Each number is 128 + 32 x the weight over its row's rms, rounded and kept within 0 to 255. Layers, rows and columns count from 0. Numbers have three digits each. The size before them is the row's rms in percent of the matrix's.

# layer 4 MLP gate, 448x160, rms 0.126, rows 280-367, columns 0-159
103:114103150124113088143155093125188120097156145073130159060117053148071138160144129095155153139110053109164076097132094113133099125124130071090118138138190185138142066086152099148055120154133097122141165178151140115089075066126084112142157089069154173118151109097115193121105077112134118111190115164121147101167105162105152114107133091162127102175095159146105163178116120156121142113178134130083126085131154154117109134138137088135083122168151191113220113149108130165139160102126118
099:118126108162119046127173137167131121189157137151140096092097152093126123133153153111198141179106132179168142083096149094112094153145133148109144114114177146131111121206129148172114215122095078110132097146114145174145128117053127129161159137079127145162093160120171096115125172104114146149071130129137146101130153151173129081137138137126179071070099227129119140168154116135144075121165130162140149090141161112037108160113139088098131047164145066131124132127105110149168106110153147
096:161167130129119114142157074171122153160097123186130139137119097074114159111128156127168093082175148110089086152171109077142189147131173153168118140160153083192115098101116125137154112132071114154135176121139126104084119107131137131173118187092176097155137114171109151119112057136095089081098118116205134124126122159134126110069145132172147053159100118104054089178114129069093136165160142127163127141158135100114129113126088090058196142098160179123119133111200134136164169149076107
097:139121155132165144072134129093125149140104155174042160171166115088100164139081120139114126069152191103164165123076107049153129171151118157202102147103092129131124149167113172118134069161152094119172121103129165161098081147116113145090091119089210162059110137142159114080101108129112112177127138116083127151135135143108114135127135097086108137135090096166066109140104089129166096108054158120125146138073146156152119125125105187174086128125087079083096125090153098153173140092114083
094:140132130115109200102158188190154132146121075058086100143185169119146107105116140109143163086112148121218091127121113139136156191126114107105062126184116128112153121164070063190089109166157102164116106100191169133085091098165136141087137124102134137116149151130129108135171157129160145115109158113109115124168139142130139105090150121108088168099147122167106203059122068193130189107089087111102147076100114131165155147120125168135089119126080120147146170157134165103115115192126127
093:156120131112083176105189118085137072111110119134106155149151168182161112159177110127073128130161149075106093146151116134126176131095076143176067055135089054076081160167201080103125141141166103145134170115119149179104123158126145110146072107172117106116152077131073072186113120126069136173159151100139130176125138126111100145125165117135138077092085168114159121111148145129116082112107102081116144115118106107133118113094094102160107165109114107087109095138044133128103121142073197
102:071110141168074104156174139105164077150110134128118144078126097108097111156157186146162093136118129192111125116044104132162122148113119103150135160150093166084194113186165117098143131160122126158101155145165125161174063123119069145099172154117115136149130084133137104129163088063162111137068099088134120169123190141116149143101151126161116089140149190179103124108126146106117075099114119051080138098076055068097116167119105139111147108138112116128180144106172137140153174098057123
102:089096134164159093108152074107135133147140096096107196135129153111155109168125204128140173080137101082169083137140127179192130109124105109115137128132073117151189130081136081162086137074124135129194169180051148115162181088065169150124142137100156183096139105125156159101126089120103077169174160179107133158172110172107112109112128117156166086087126162170132122139177158101161093096150129116167108093118106101084147159121191101107145126140134125063139055161132103125110096133143109
097:096123132109128152074104115132131127139108148118137178192145087152198144110153189073108144085163154131091088142104143181151150107152172128185127191093124142125109152151126069113170172118146116169125129144085134193112108127132137085170108125122132130136142106111147062045173176179083142131100181111175076160123090129151151082113142112135091124201138174168136119187119119081187119047156129103163131170170093121158105123125124154146138113100094079152124088104122064171107166125117137
107:075090124094148140181186114167150128080157188161118192079134132140120172112134164122094112162116164071070089129147130177148149121145113057105090169164110147159118095105119171124164128088120167144113128187168110142080120154155112118128151074119149116119140172084100117135116145119095104103177119151086109162128152140098120131078159144198097138106199166168090084141140121131148142075181118099119126153079127052146092124157100126134085086110134135138188107102064184143169078166147160
098:099133120091088080129146087173143142147123089167091119074094145144090142127108105164103136134129106194145087169157097085116113158111143057094041118133184031149107156099107077111132122130132164126126126118182140092153146151143191075076081117128138127081101104133150109174154132142184094111191162110122179120097127130175165115126117102139110120180083132162191120108096104135112118106179106132112033159101117138160119122173109154146151158143112138128115154097173100140133142194175176
099:193084106099161176148119062165115144134130118136088169181158139150118111121185120181157158117085129150123130129108088059169136226129081123161114159097108133130130146116133074120127141040176102124162120145121075140153145064182191197129105121160098045157153145164130137113130107134132128111159109102126175092120120154121096150135137125096102128097070077112142189122123137075058153077121116117154135117154101089099122157074135129139094112157102131134115161144155201162152153134125096
098:121092123108075115158082080062162119121118137152107154144182138073142102125149123171139098147090152049099115100167117127109049103114110066098166210091115121138097096105091140063090091118193139145115093099128127121089105126105162109143115142156149114124193059115048104183080125110094139136107119100106131139168083135126129114092140153124147151107129152129155131096138176074117111185151190088118144159198107159103131177128145161173088100169151116125142071086146154157146127104113138
092:095033101124128140149168119153110115106105097146145112119164162217089136094119141127135141120125065121165150169169129151080065109098182160101129083089102137105167186114138153085083129147108133164062104154115101167099140111127141129120130137148105123100148131045193103156130148096120153203106130076106211113168160145090127099146162106095102103110145127077180135134107085103167183145146165132109143150166193140145145112151187141139115157081136146179120137168074126140133094083148127
105:128117146062236111125093151147132146183109106143138113128159137147158153116163147105192115087139096113112112135122124203136141093117140125126156118091084189147129115097170104152174064147100150108117108081130117142137143131143096103123109145106170095158160074098129163129105173143085152116094133072149100155158169129095130094125133097103070106139124038180111191128206097171208132075110126147102148146135191143095090136191177072150160115133144158123140153156119117094096088138102109
097:102197158138118044132111141090140118119126129117137131123159120150096099164142121094109168114123150090134109146093114104133081148114122023140148134097182149148113104130118171092135142141123079140125122132056163091169136112138173052142058116102079118162175086182131116096121103127165099107127130125149142090112108082122068128137130149164095168085138072150143140086134088057073140099102115123086145172048115159074118139122157119120088134213113075156116118195116115105149087145135164
106:112075152136103118155103181131092126167110170151096143167101079085177099126119184120081118185127148104084157093192127125164140162138166163125115159138116137123156081108100130145115166108158096165156149098118096120165067133127087169150142132109133116146198147107174056139103140116112149091189150115110152156147143127160110116109156218114123060166176128105179138095091095098141154069136100127085082093102060094144152105119112139115126173126166137065113062089166092113085092156148090
103:144166210093097192138148121167090117116107146122107126129194119132185168131093133132115122107141133090153117085069088094126133153115120128180109151098108187112122110092138090160160060162141091101210141160107138143071147152146106085206162148123098085117183109147155043162182125089158130096077089122097146108097151146168128106147098170163121119103090125146090129160137179136160144156186151117107150093097148097122143141094139150112091110087168154161099146168090080119169165156164162
106:146104125115111084132143137100113110141101093131109159180164122155137110181167119153137143134115232167149106119075188110179088125140214116153108085107155141121154080147152142107169107175147125130155163129142179166173137111144064121072148136153131143099134119165140100112101159079139203106131179121136087129138151157126146156139115149133162146115048111152163193132087110077075151118107112108206135094145159125114174141068135089133131137161075095091182159129198165110157170140109106
106:127137108165148061132103193163105156090095149099165180126140122029142105132123155164078075090069109111145125130097101169163094100155109084155121105121095114149129116147151083211112106156151113162122184153126178080098131140102160146165188130080111063137164114130169130147103203118106095118066111127074074097143114133172139083101134148092143149108128127151160138131129080168089170109104095077111113144182117128113162129140102123127114049131138158136096099152189095130125132144089084
098:083114132026124142111111176144122091165118081145076121130111098146120180083068107133055135108131158148160129126112163138048112074124143113194151169133195126133088134198137117138153106169154101153155186123165061131127096098113114121102110119093083079110125100184116110118117113106138121132145101183107149061117093170100115145137137109137093071161159138118178105145131148122099158195076089173163133127123136154130117110119109143054143163138188105145119131160064154087118099172135135
098:083122104122105072124120187186123134098129107116083134078188092119101100138116129099163130174155120111123103112095167090157127120079136114192126112103112116107124122131130129026158149165157160136179074235131177086175153119077162116132151074136102091115097151137156143135096074174126130074099131100144098156163137145134161157080136072209115120134119154092084131144138086150098140141143163105103088120151156079112114163099105151158119160137097074127169097086096148060131094143149147
096:065134102114123147147170202183201111115136125133123103140145062118129124093174083162133162116133106134115154084172204098104148127042135119138108155134103156136122138135143134173105117099136123111119051129137119102155191135157141114093105179138110071162127127149213174178077136063112085164093133117087054134114127109137156144138084049101127104115138152111154129104149125162129198086072161127154110076098151149112094148111093167089120141134123113091106126086161162151102126111117177
104:136188172113092097092194164176130148196088112121128136146139072187130204116095121114130073139088180122160130169131083124078136145157111085149113131139121127098156092102178133147093110115127143144088067086190129132128072130115124167111161159149100126199148109088142150105122097136095091099167152164107166136164136156109090085141089149125134137056173112175104127088080146074054091093160069135119102087079156138080096119139097137147059125119121149127095117157137103089109134153147123
097:128082101146078147117146135133129137055091103150108155187150156122130109133092153133138107103114175126110128131094123086095105127150096156163072062048116127150093081066145165132123164059113099154157144110132095141099095138143161138181121108117118119119215100136111139143072155137053156100156121148220130093130157120065116101132138141138141138142166130069131133139138105168143162121123147137128186151118137105174102102186084134117156145154081208103116096131094091147145196129206091
104:137084135096114051099112093108170119108044092069155157093100146138127112132100177154128118165070151189105094163091110096121119100147141136146108156103115123122124133138092110155147160127137109104091137187132110102122162096166119137080157165116141177189154174155107164073137142134144108140140072085076132098143183086127119113128132122161103119141125129119173059088080129164118132104165122074190107129152117138141139081099169176143134118185103078153088121190179090100163201135185076
112:119126178151063152100118136116096199127128169124131148132143108166115135127162123081201112143076086142144140122132107119032162106166109098145065155132062126087180124091103165187120110099149121132096094118103141077137184067161125090119145110132094147197087084182170152135157194126147176133145115107120084076066147133055158130146114137146087057080135133130095205148132116138114137101111108147149130131113139098119107139129151139180084134108163080125143166150161106112129111154141080
103:088132140186088132133113072126122143085100151103111122169135154124085108110152192135136098123117091093127114123133035063158116131107056151133106113118178145122139095177111140068150159145100103183104129069145175066130133126152169133145145072100097067155120115116140108143134128165145100190156165076148140108126150121143096090103081109124177092131056149189165097194085120113105115151160191113113121131134137124101171141191074116159112104073103160145132082109166110182118079111131140
102:117137145079165127103115124159145173146113108109133202116097120093180138197138139121053182148122115124147095104094149079128101094122184077135116120199115150129095160169118103138084157138206107167151076125158145094092141174118138105136130101081116134136132139094091092153132122117087144072139060142094132163103120136105115136146117073174182151152098127130114160086165116163121058098095100158129116086064138094132145117141191186071141105115115087132157154147183099123073092166062144
104:106118176111111143120150148141099173121078127127134114101175171106204136140099152112094091048120104151069137157130106134169201193065096125141181103133149184077138126104159145083054106116127167178126101147083138134145158143169108140110134119086103125158114099155147136104154077149140161159141100155100113097155119111154109145143143160165120131101125125112132108103131108148059097186182117095131146130076111082155199085120130153114138155191138066053104167165085117169172097101167150
099:104156122184142118140038143127171099083062055068124053118148040148102178158174121085106112171135110098107095104143132112119121127128117110091119136094190143113116117105090116152107141147190149178156172148124146155117154151130121145150145187143143123111147074146155144225153090137120085126092134079100158084090114150122173111141071075108106131154114161112183189148131149149162146089100098091141103151136134139124142139117095115150160101157136107159155094147093093184059115132113147
094:090140113113117142127149077097075125119105136094119143148155144120100128103126132116066145153149144085150119107108200109168201118159101137100156121153123128142135141124099081197111112131071106220130169123157150065169123140161145165077164154094114125151162096087124111106112169074096077102130141148119131181108124125153102068127115187092121108108131073105143093083101126203132146128133116174100176144161162102067046084108143155155124127103112151139205146061067130155130105090142153
103:125117074180093118164174111172117167115121166109097132094117109142039111105098132154089096126088125190083105129121103103119127224125149155165116102094219115144198099097167114124099145146110113116123128050073194148119234181139123117097126120111115128177157156123143072084146143142119142120152133104117117172121132099124160123135122171131160112136105131128078073067131121100139114105094146143162094135175134136165134143179097140122106042168124147130147107175129102109156083117134150
097:066107137189133125124104062116130028072127159162125113092126085144118113118114091123156122116129110151122139132143133139073154153078090141124112100030163189103161123113101154155122136124136150134172079145117082118089158099126167122134072153180130123112111181114074119104111145115151073106124132129105081124074162141137146122138057146156101137118100166147200128139159105110145121167169126128099092211181176110130125101135176110188196072186151140104109112087104117117141176117107108
098:165076145136130103039156138150137126059029133143120079106151137154146112201097155116160109074141172111114090156142099159168102116129120115217113166155167148053100110120157115137134151111140160146087109159157098116085087095141129126091091155155175123100097082115144095119132092124130211123091156144112121079106158119161153110135102125144144090144161121108137084126136121137100105154157129131112126111209106147111129193111077141156179155099118103127120172046197164125157135130141168
109:072039092137113128141124161161163116134143101095102071151152210068204094109112145139164177134089117131111115116160148148065102118131147094114169133110116162131142154169140118129088109107147143178085124124160146102085098119197150112191108116103137084123180150149144126150111182093155149131155159091113082127102130087144083162150095101152115135127132113143132139096075146133194134093125145068126072100141151098090157173145095121101101155117134138061092149153117228131094062110171116
101:129119156075139096123189129203065149097166159160098128119160116126117107138071136139116176164049142131148131146125162105112113094179139098083134168104115114168186179153124170119141097195112147153129118095146141085139132187149119069088139112101106123158057162146118111143150080168157170087159103121073134134103143170140132085096116146119068089171193111170164084096163137126220105118141140104116145129091136058117142108132132124181097193116173157134128122143153131160169123098094124
101:142148120051133096155069180172207073103116168110123139123115179151131111128131059080117151122162130161109153134164097173186150088167103129127082120081146127143141135113127163141133157117100174131137176134161112094181117102177159136070145137126114130195068144034101141075162104143107047131080106083079144089126102158180159132150141143138098101166178091158083134146136064126095096144167106187107138134124147136128131112119124143105150115158119119108105204151107107101151107107151134
097:104139129065075155063146150146145110140085100134158059167123185144101120167151131187165079085148147119157138100138121128088135160108130143201191122160132095146130115133126129136170119065126100172181037047118150160072139112141128133110120169069124144109149108123099157118179172125124114096111113127087184135132094098187113119146163121185121117131074123093118114161122111123129111107130173104126036119086111147133157152174128144124091070107101161146126094145110099101150108218127140
098:082135065121155099162131169115172115136148074125127163168067136157140117162116083168128098165065114143161126120157090119124124143175105081113108132085123102140125120079124123096143078124126056092125112126164151128105194142126085084145083157125090103119141212129115155110121116083112162106095146106119133044146145128117078091109172118168166165101104144086122134194168130195191115196103072108111107128144069159156098122098156173156133116169073090157102172106130140124140194113137106
106:125122138122162124123143175231085112166127153118128138131123151114133203141167091146126050125099139116171132161110149083177083173113123121076108115112087131131198150100130134143124166102143115145101130114126167171125159150181123169089106119073080083125142106164106141201113076146158098111142096131115176167113118159100162168122100119082158081125138115136107138142108068089121111163191097146095084130125094152150102101157173122103109155141156203105164153137015098119076133150090124
097:093108101080102139121177160156125094128156157175129143131091161115162086100124143125135188154137110175152116166111127131157147095132085177161146081124121078090135091146131156087145112109211099150147124101122125070159095071164096095074122103212143108093089119122121117108113166194104186150144105115135085105179132121163162123118150156079179100102138151158114144100112113130111150160123106186159066173081154116128205077081213105103145147098113065147096136186123125126119148089131144
093:128100098137118106115112089153152055176128125134111078103096107207157160103131178134155138150156072116134092139092132155092204135145126104161115098160142115103151064119131172149099143166129127151117070090098158127150082162083105103117110129063092153197108161070149129091120140197147084229096088133117126077160146100123137082151162138138111141113110149114170106094123160155096096165142076171115126095177133091119139141182129181115149102108156104101112141130063101164085142101138187
098:180163112119156155107074072122083135174143103140152120125119096125059172087101137144111091138093101135181070106152134117121138094158164109132161082050153109137070083137105138176187160135138153107158121176108166120103139168112121108058134127160141123122111125137164165057110154119178172135132066217180186130104072125138109114111109145146155074108087179131100125137154122169126124184114139104068078103091165123144144110126113138116158112101136142179188137158096142128091129141088068
108:064127137123047165149115151095150130093106126125159101163143109142127208170167144153097121163114118138131136112168060074144106115106112156114089090047126139163176070083099085149151127066130132131137164129182142153120117128116121113107151116148149144134096091152179058166162124143073089175083164151119133157124132102105122091132088136122155180124142141090114128130104134155169167048189166143145165103142132082142066080116101159148103106108177171192080162102149137127144106110071164
105:101082175124160122097146076071118172152142168123135163101135118091159089131087104091106141118092151153013142091112118153119137140132146113096106098148178141102132197148136106124149109139120084126123187149171162049096100097212150121131119065130116178125167144129142122123150115196100126106124144122121123155172148104173173158119085081159135105146132106196151133109122031077133144099159123143083128108083137140139116127162164108155086101124142187091126157113186151165112128144070094
101:183214141082085156110133146112156115220118107170146187144147134109094083105178128178158158155109142129118070134176128153108151116139065086167118125140172123162162164061158131134104162174060096118127157140120143140187061101150150098136125131094099112168128110127117142118105111109134110161145131112156092128127144142071176125158119172117123122128039133115152093125079143075123125070111095126138118184159140136148082119139109140075149095168088191077109143119155059173143116124091128
103:110144157086129137075133103121136116069154169160130131124125110072136109142087143153102114110194117158125077054179164159133109130117168108131140162099084112175111125054181128064108100141159145125125103121081103135086135140182098132076121128175064143055091119117115106181110166136161135155095144108135178154158158061141139148138105152129108118055114158178111134105088122112175189163107164055095111103113177106135087183112120139140087073118087129119131146130106128105128184076078104
094:061129121107122082165099125208178197140086129126129113101187076159089136160132128089123128148127145179122115141181110082100133122054142106123110209166174086102148149112161138131108124068199125094122149121122109106187159114168107058130161122152108082150083118166107179096122122117171070174080138090120125156183139137137160118139158133147105110077141148138152094082153125112116127155166139118111156155164161148119197116119033114107112150176146121134128165099126119176134121183131119
096:118144143131177123216092150080211127144169122178093119098087104098110157143135140142112148169157156127083134083076161054101090111108168113118136171174148093137072104109127139100135081129147143063153093127098131100185067096103177090138139143125154126154084141096067062121115118141083135051110088100065122096087135166115118093075123114125114136127148099166087163131134149149101079141123142110156169119156109121162072121127135155154051104124149130121136135140098161092099130199159121
101:159137107069105196145108105165102142125193088126160141122125166164124069155132159134148127067132149153114125120130158149076132137126088154120137101110129182182126105173131120149181112115146074223156154182206156137101111103148164137164125125098095124133163152095156161141133130149078165131122171055117105130077180165170127137125154131086126076121074073137086101134150109131136116129115150109111038092111123117155104120160117158178094046125128083160135153107105100109180096187163132
103:123178104146127120114131059140134143135167181207109085114101134134171188147121115133149136172151176074120124098151153142107093141218127141110089095081085128114076130114076141140156141063135136138096113108117118147113174080129153099089177153146199155103146132081145114082115144162147114133069074179109128145116157097153109050110147077125108082123126123117180100166120091152137122136134134217079135080144145098088141118104116124129063115107146108148130164164137087123092134053118181
101:105174123086098151093156131163084026140150088133139134157086122138116114125093166166138112054150152060153175093165117139156093088087127130102134153114123136197158115157220128119127132169146169149138123137128093122148095144160102109092118102102096149124117123146179130052187148139065054175113163116170124094162170111133087174139099112186156121117142137173082112090126110100115146173207134142164117150152113129199167127125125129103149149139104137078130100131176136077119145137120163
099:132105152092081135129088072103112108106118092169145131060099167158040102118124125133166097159166157181057142143165140108167136163162107170091147121110138143146175174123106127099111136191176078149146154094190180125143105097144158137095152114134141186144123159097098147153157129140167081101150152141097154141090117158145153107110160153090183108136120129088042136127158139104151068139099199140101105148122177110132125092132186101168160115171057208143147095142138125118133141101170156
103:125074174149101108104121103123124052090107212150092138128183120110146156099114186193134096122078171131182120134154126119108123125118128146088107106132124063124131162135104091093124111145176138152138117104190124115197147121142120202137197129181112050157137129119143149114137156118062077136136106077124058142142144113173171174166167097067154079119115098127140152114133192115146125121148149139119130153109091032162108115140086113096153122158134114107105166065118149164142126126100102
094:146119060079131114134113113113080170119141105128109166132158120133116125157149087106112117132112173096092167114107169095099145160154122074142105141115134165121112142162155128086121138118097123178101108106163151076112123119194193116136174097102087138110098123123163098062123088134047101070139123121142177172125174122130140168116107061132081106075134157205132083097105102096120152073166176129146097026116128095103156141101190145123124188133151104104186121109137125165103201109079111
101:176159148126155097103120084205059096148134155125103132156106100110170166066112170118155108109154135131084106140096138075109097095144111107146157149182158142106147132083091134128137163110118116127170179125163133160092142124105133156083133078113180109208084144160199133102134158131124143139118129118113121099131071124105104115104135140153128082062081133105103084134161147090059100168138108098141113193062130082073137098082117146105105128161123169076112071153195114131035119113136109
100:114112085091111137167150130104131164168166140111134091137151177101105132100147125146168089208118085158104139116129134080121127142122181151100092127080076148119141158143139164162171080169211122131112143095088129143084159135100158138112135142141132165149111188133139146152125084149067088107222143099166149165083160103171099167076113127108165147157150167131129161049086147118151109154148102092080184136150101145152166098116088142106165109158112210135105158149130143073116111100149046
097:148155091133145137076153144119159119107106088101111123144119105099163153107097133155103114170141119121152117148130108152169175080143178134125133173153058124145115117139123058109133130118100155113123125143092129137123134111104090155146078141110159157195098130210095100109088168201137190164093151128130049182109135105129160052096176165086138103122149162069134117113108115094056082127168071174066159115116133143107174188193130067129092116088121158152087139119154106189114152111123093
101:117102092139139105143116115145087110114104142146142122153121108113125157151108160183205108128115071185179184090104159123098039075127115123103159117107150175132125152098170107156149185154115051139142116098136133138142117105155162182149112094113159124117138144147113124198134206134123103138100136127155083168148099135082092062172133165120162133193086191165085127105171105180120111115101152204098151103089167125091101163159138081129190145163170182085092154120148114144146119160132131
096:150124101144092064102118156132229156175158073064100155089143117102163087145093156115100099099112175115121155130186058130149092138135118095155101133142128152097119176130123167176110122153125175133119134160082062106173105191112144104130102062162181157126135149151125154188102183151147105174089119117132074145120119140142108111122151151128105122082157105123129149111170090128144070147150081134112108094155157090113126084125120197070181162080188094116144135116135184133119156068140130
097:113139153147132153139150134131087142149146108142083109126076135085115123075092140119124129138159145149198108101073118102112134164138069140113116117089120149154130156111132177077143139189121151151136147112118169136138112101114110182085128164120134125125106120082107123176099157124159211127054177075075158069079095148110157161136128170167056154090132118154104160131090171098108149142127060117156136118152143115082116093076057206159144219176120100139129148116158195160109151161156098
105:115141147164102155098162038102093165124075114181092121144099160148061109135154148176153107102163145099088105123158154120164080099116082124135127119177159129073112067087089102111170130145114124137140131061109139135119151110129131133117217144205087138089113074103176160156124108116111128082140141182111123101093128136141111183150091083108098099095057101141128128096131124140171091063197114153085170094132196136099135156152138128139141139156084075112122112126197109096161156145135135
100:128090052149086090049173163125088097145110128071125119136193129094134112111158108106096116143150157139112123082171118165205138144192121193128089125138168145088113139120104133147142139141149135117095168125127110080152094086138180093157102165154157142071147120128167159120173142078058198154172120092144112110148175071127134128148119132141127106098097163113143165123135180134092223118153050118172137129159173149176118098080124116159139132088153153107090138115116079137154162101146114
094:127119109096150105121165098086136146163108137077171114125165186056122098147085105106139159066158115117117112166079124116119135132123089093090197100105123149093125152116132094126138070107142136101123131161116159147124153178179151153124123137151150157205094151166050117079068138145164127178124136072092147175089095088165090146112107097167093137129122093143162124214149087110117138114131064127180105071116121160149164174159157147115131138125104187102110177127190170098084097163085110
103:118182190097090107140071153155133135131153102083186112114099143133106095085150122164186111167143115139143117153126099125064107112145152104173201120108115156210144133115127098128139103213119121096118145139063133143110067147184112153171160139113156056137131152101181108161118132133101161180130144080080138064141090142099132173090166138175099102141153144195176135139172132081185074161139137128147085130125119120121102091122137123081115109126141118112192125180081147161122117190116150
091:108101139089113203089158135146172128138159151118144157123110104115108200130136140153088111125185151124174134115098063119104114202161096092192134110098065154141183088081141134160113112064181147104157138123100122165106097173089170118176128099115103160132157097131133102107138168170134101089109161079105146197132219116130118124127140085173119148130166088146084116149132116087149178156162167167148157099105131165118124155126134072110177092177102122120153094101045101139137167125114087
098:118075137089118100164138162110131140146109158141196139103085198086111061137095110137096100136122143154084142130112097086111143133141089118138132142118110172165154100204124142112118117080170129074131133132165154083172079151197145113177136226129132164168124123190119083131112149159118113165107134070136102080130132159135155101124143122132123092076118103138164118139123155118131121115142085080148195115077102119130182125106066096139123070116109146155084100111102219201118145160107070
103:172113135188128123109148117144121119111124162100098130140126156082159092152145150132155096175133161110106171099146108073161110122058152111171099079092159116160110190114161100144204073140202084204126056134082119106185142149162162163176137136127170090125137134125077094113142145050125050139128099116052147115113122118161103095138182111115199102133149103165144116139106114127132111122177163166105122120127130112180078126169136121144129084108144196178137135104080151132157104123108117
099:121087106075171079165145086174125141090197113063184170078190112145121127071119155110123145124153122160095120120132175129123177164146114133152130124077124136124116096152198110091144087111124121110103116078082164153121127141102105144155100063125140086123198121125107153105123150150082131152111109115130131148140097110104106123096180115130111086134131114215173114105077136149153122118132142128115194160117102167114153155154114134170078128188030173073127116147158100079177115092190170
107:075067119117104119112184101109133121081143126126153112082183119092119150121170173136122178120141146142196077141167096152124134184169120101121194089078138122122158131147123137119046133123126118160132108174184091069127111154173161151163094161138154158131101087126180119129086154090141086095155102178098115089167086134132138162194144145135123166133064067086085182140125086179163106081100177150141161143107138118076137096152158153133108143097100150098192100120094184163130154144148146
094:148083089114161134170135122194152063155126127151153087103111096117160094104121077091158174089124165099185091107137138134141142130134124097081152159060200130180141123112122146093185112113153096140141135117150126114066126162130147145119130170108181118100119146116096120084117151124160167136041161134125124145174125109178126112148143166144098092150050128117136132128162140109113112159090119189122129126147167055133220139097122135131172063075196123113139143229128093113119115112154101
102:069097116147085145118190145138132180144184153150109152164100176134135120108132140123121091100091135161136120136141114094173118181109134168142131109135121101138170131101155072156116117098135116125183082118149164117152154148193182087128089117118163145196169051180125152123159074134076154134142142140157112109115143064093176127088111171080095116069073157137110133096119068162151087172132072100136193155168095161148164098142178131134126078108067126138119098135162207128128156086135160
111:133105147096090127103126114161128134151156144128079117130095072125108108100139104163126126120061099177112105120130088111106104123105099137134125097117093182124119085193138146170176112195171129207179153095137200203119114082123128154151119108078129150116080160086138101161125125144110146116082095144102100088175118149081101142067098110064109123200136088125130168127150181136069156085123089087059185119141091140102135139078111186157127135140144136143116171149174108147198107155139165
094:113146113111072128096192139131142090108095174109121096108118163164126155130184119123127097097159155104136085115099187120136126147115178084179120170138192120119117087160141077163157102133120073127179162094050071146156192114088120123106125084160173062076132128096107170082102173198128131134167144095110092081171118080173105143158116140137099162088104130109100140087089092103059150155130149191144114166173159157118166147107079156110140128150107126115109101070127159104114080113112137
101:161135165107150173162168038161136157154149131134112160122119127137106168072104115121102113181073104169118153095121101095088130078107177161178111115098135166112112129131076166167152119093157119114149104153060098105118129089167089111055109100123118091083159131139144203147085133167068105163152116112126136130137214128096156137111104108172132077160173109170174142122141108130087138141184098092073131155122153199133161122151126069155105148169092160114112104119136137124087054097092152
101:104107163097146134172152100117128140077082192163120143155168115136108134141081126118116093126151208144167141154143118170101132081171079096134217093142186123108133139197092131182133094123066177131129065100084160122124158138115142136167124134089156107154131128152107199159109124164108114099092167189128166132104100123142094136169145113060133081121105183144120162138167120154080109118149086079138141124156089111172138143135111131083137086147169150096167077133129155142151029175130131
090:126173074088128081107165131119136127067109124112115147114123091121132185154088119146126149106169152104165152148156114131089149113106122129096161138146092097162149130111157149080130145120101117148098115122105107181139198110100100158097115132098163073129192102120074087079113127129127134095126155175137218086072123111091152128146066092145123156158058163115100144159107131155136228121090160107100107138163158162178065110133149096121112138145155088113089131158069158132111151119024063
103:099102155101152144088154167085142138084110192173107120158130169080160152147089164110134140131098129165195131148142154133173142121103176132105154132129198165106140142146099107139154069132107115080116134198137122168125103138163072135163145119111111160116149100143153123109160094162105178113161178148069114079166131197173097128144119156134128070099110090141131121111118106089122147099083131155181123105170156142081129148062098095211113221115113132063094127155140102149073109150063145
098:091128123083110093161125083098140146126164150070145140151157144104089133081144137134122065134098126069163163125201104102148109216171152083205160153074071122093132118115139127106088185128133115100141146170137120116127147143168087167130098174153094119159113169104195078126088121071156167077109110076164133136125166118144116125114108112118133105091138117156091147143159072153188096130145117153189145065121105139125106135121124104103061127125107098116110141222095133140163137171130192
100:148132124136121098070180158179106146160139156090122123192105136113128126144120112190164114137110178113083077091137093103118124095152148038098119242104106087162140146105175180115151093105075135138135127158117142129144111129117138114111149143134155112157162159133084096116166082177093073146103140130165186126144184140164080065166123158085053137144124135164149073090097099114138145104121112146161123108177092098171082134145095134112146109087078103134140144140086117180154084120198130
099:126143117122120150091135099092138136149200100148168127146120169186067003155107130149109158116155142174142049127147122125031134130098123119108103103097169176141135145136158139175109092112170138160132153125107168146126115164107108146152126135155151152138099104162138159176105144152092105178126165071142082138123085077105186114149175126081114145166169086149116160093132086095131164121145141095171168127078161131160111226118158093128127129132079131092153072144106096155152108149111162
098:104118166117193061160149089164143098137135073132089100134120113165147169114110108130196097174133159153141123110138183104108129105171063124142159110111118187103138167147177227144140126141146121137182117126142104095158136111134138155102118086112144111143098150140117152146055100099074097204153139120065160182152148178120088133138146150102159166114083117178104116194127084107138137171119159151065160118117168109127097175113148171092075133094127109095056109133137178101139152152081125
098:079111120099160177039165144112107191166166170151115172066128114158119102072134159133201140099120140120114146093110127175120104124120132127114161167113123112111098132196143143102113089121142148145148130173085120158142139120070162116134101112160150154145154125104143130083177132150115089180141142123156108119163126159145183146095157185121159072169090164155149094121192107150065138140134054110135080180142105091138134094138138140074143184077195087150141047109119096135112136179149082
100:111169135150135155184174094170132076174143054078139118142167128166103098145135127108135164138149154089151091108129136159111085096144220095078074118142145113119030122125153106134079120169119098116167123154102109112123088121084068149136143136121159102171165137151061160146112118111088104164106078178099074082092143146186116179103145121114112135182166089123110169147135101166170112099131167115099119097104203129108172073102183130116142096109156150142161144123152152177094120163152130
112:135140127109190098158142176143157116114087112152131136184116139151108105167143106106130109068138122122141059126162096155151095155138176041119120114112151136156122124112132105120117146134097132152186134085100146152120140133140161159063096146109143084120125078154046073091048152155129173126198095149202138156129167109121108113136147112160137072100185194192158155097113131163087113168151155120135106130192131171115202144141095091112118131100097141112095170112127134111164153141043106
099:032094193133111090154141115154086085069099112130148105158150024210108126092121179131123146076123198107094123128127140183097146142104147099119105159138160139149107101157117131124103120078101162118130137146141107193143131158085098138122087103091117170082099138056205133149104179104133091139129105152061117125103141124172117115131109123132146116150122115059133100137123134099126146114128087141169127136129181148092041170136152133191078047131149121135124131093128109116119141119149139
099:132109106118117145182177127146146161119125105183172103075115084169131080157142121146125146118150125077119114141107178145155106132178085147125144132117183126163083041094155164127126112121130176129161157145137141158163140164183126073164122126141137139159103133145107183154112146098144088068080228151107121142154192126152167064086144128164121099139166116131138063158166125133143145215130161135125145106097168096111123081179196190151151153090107087178160112123105103117169162116159112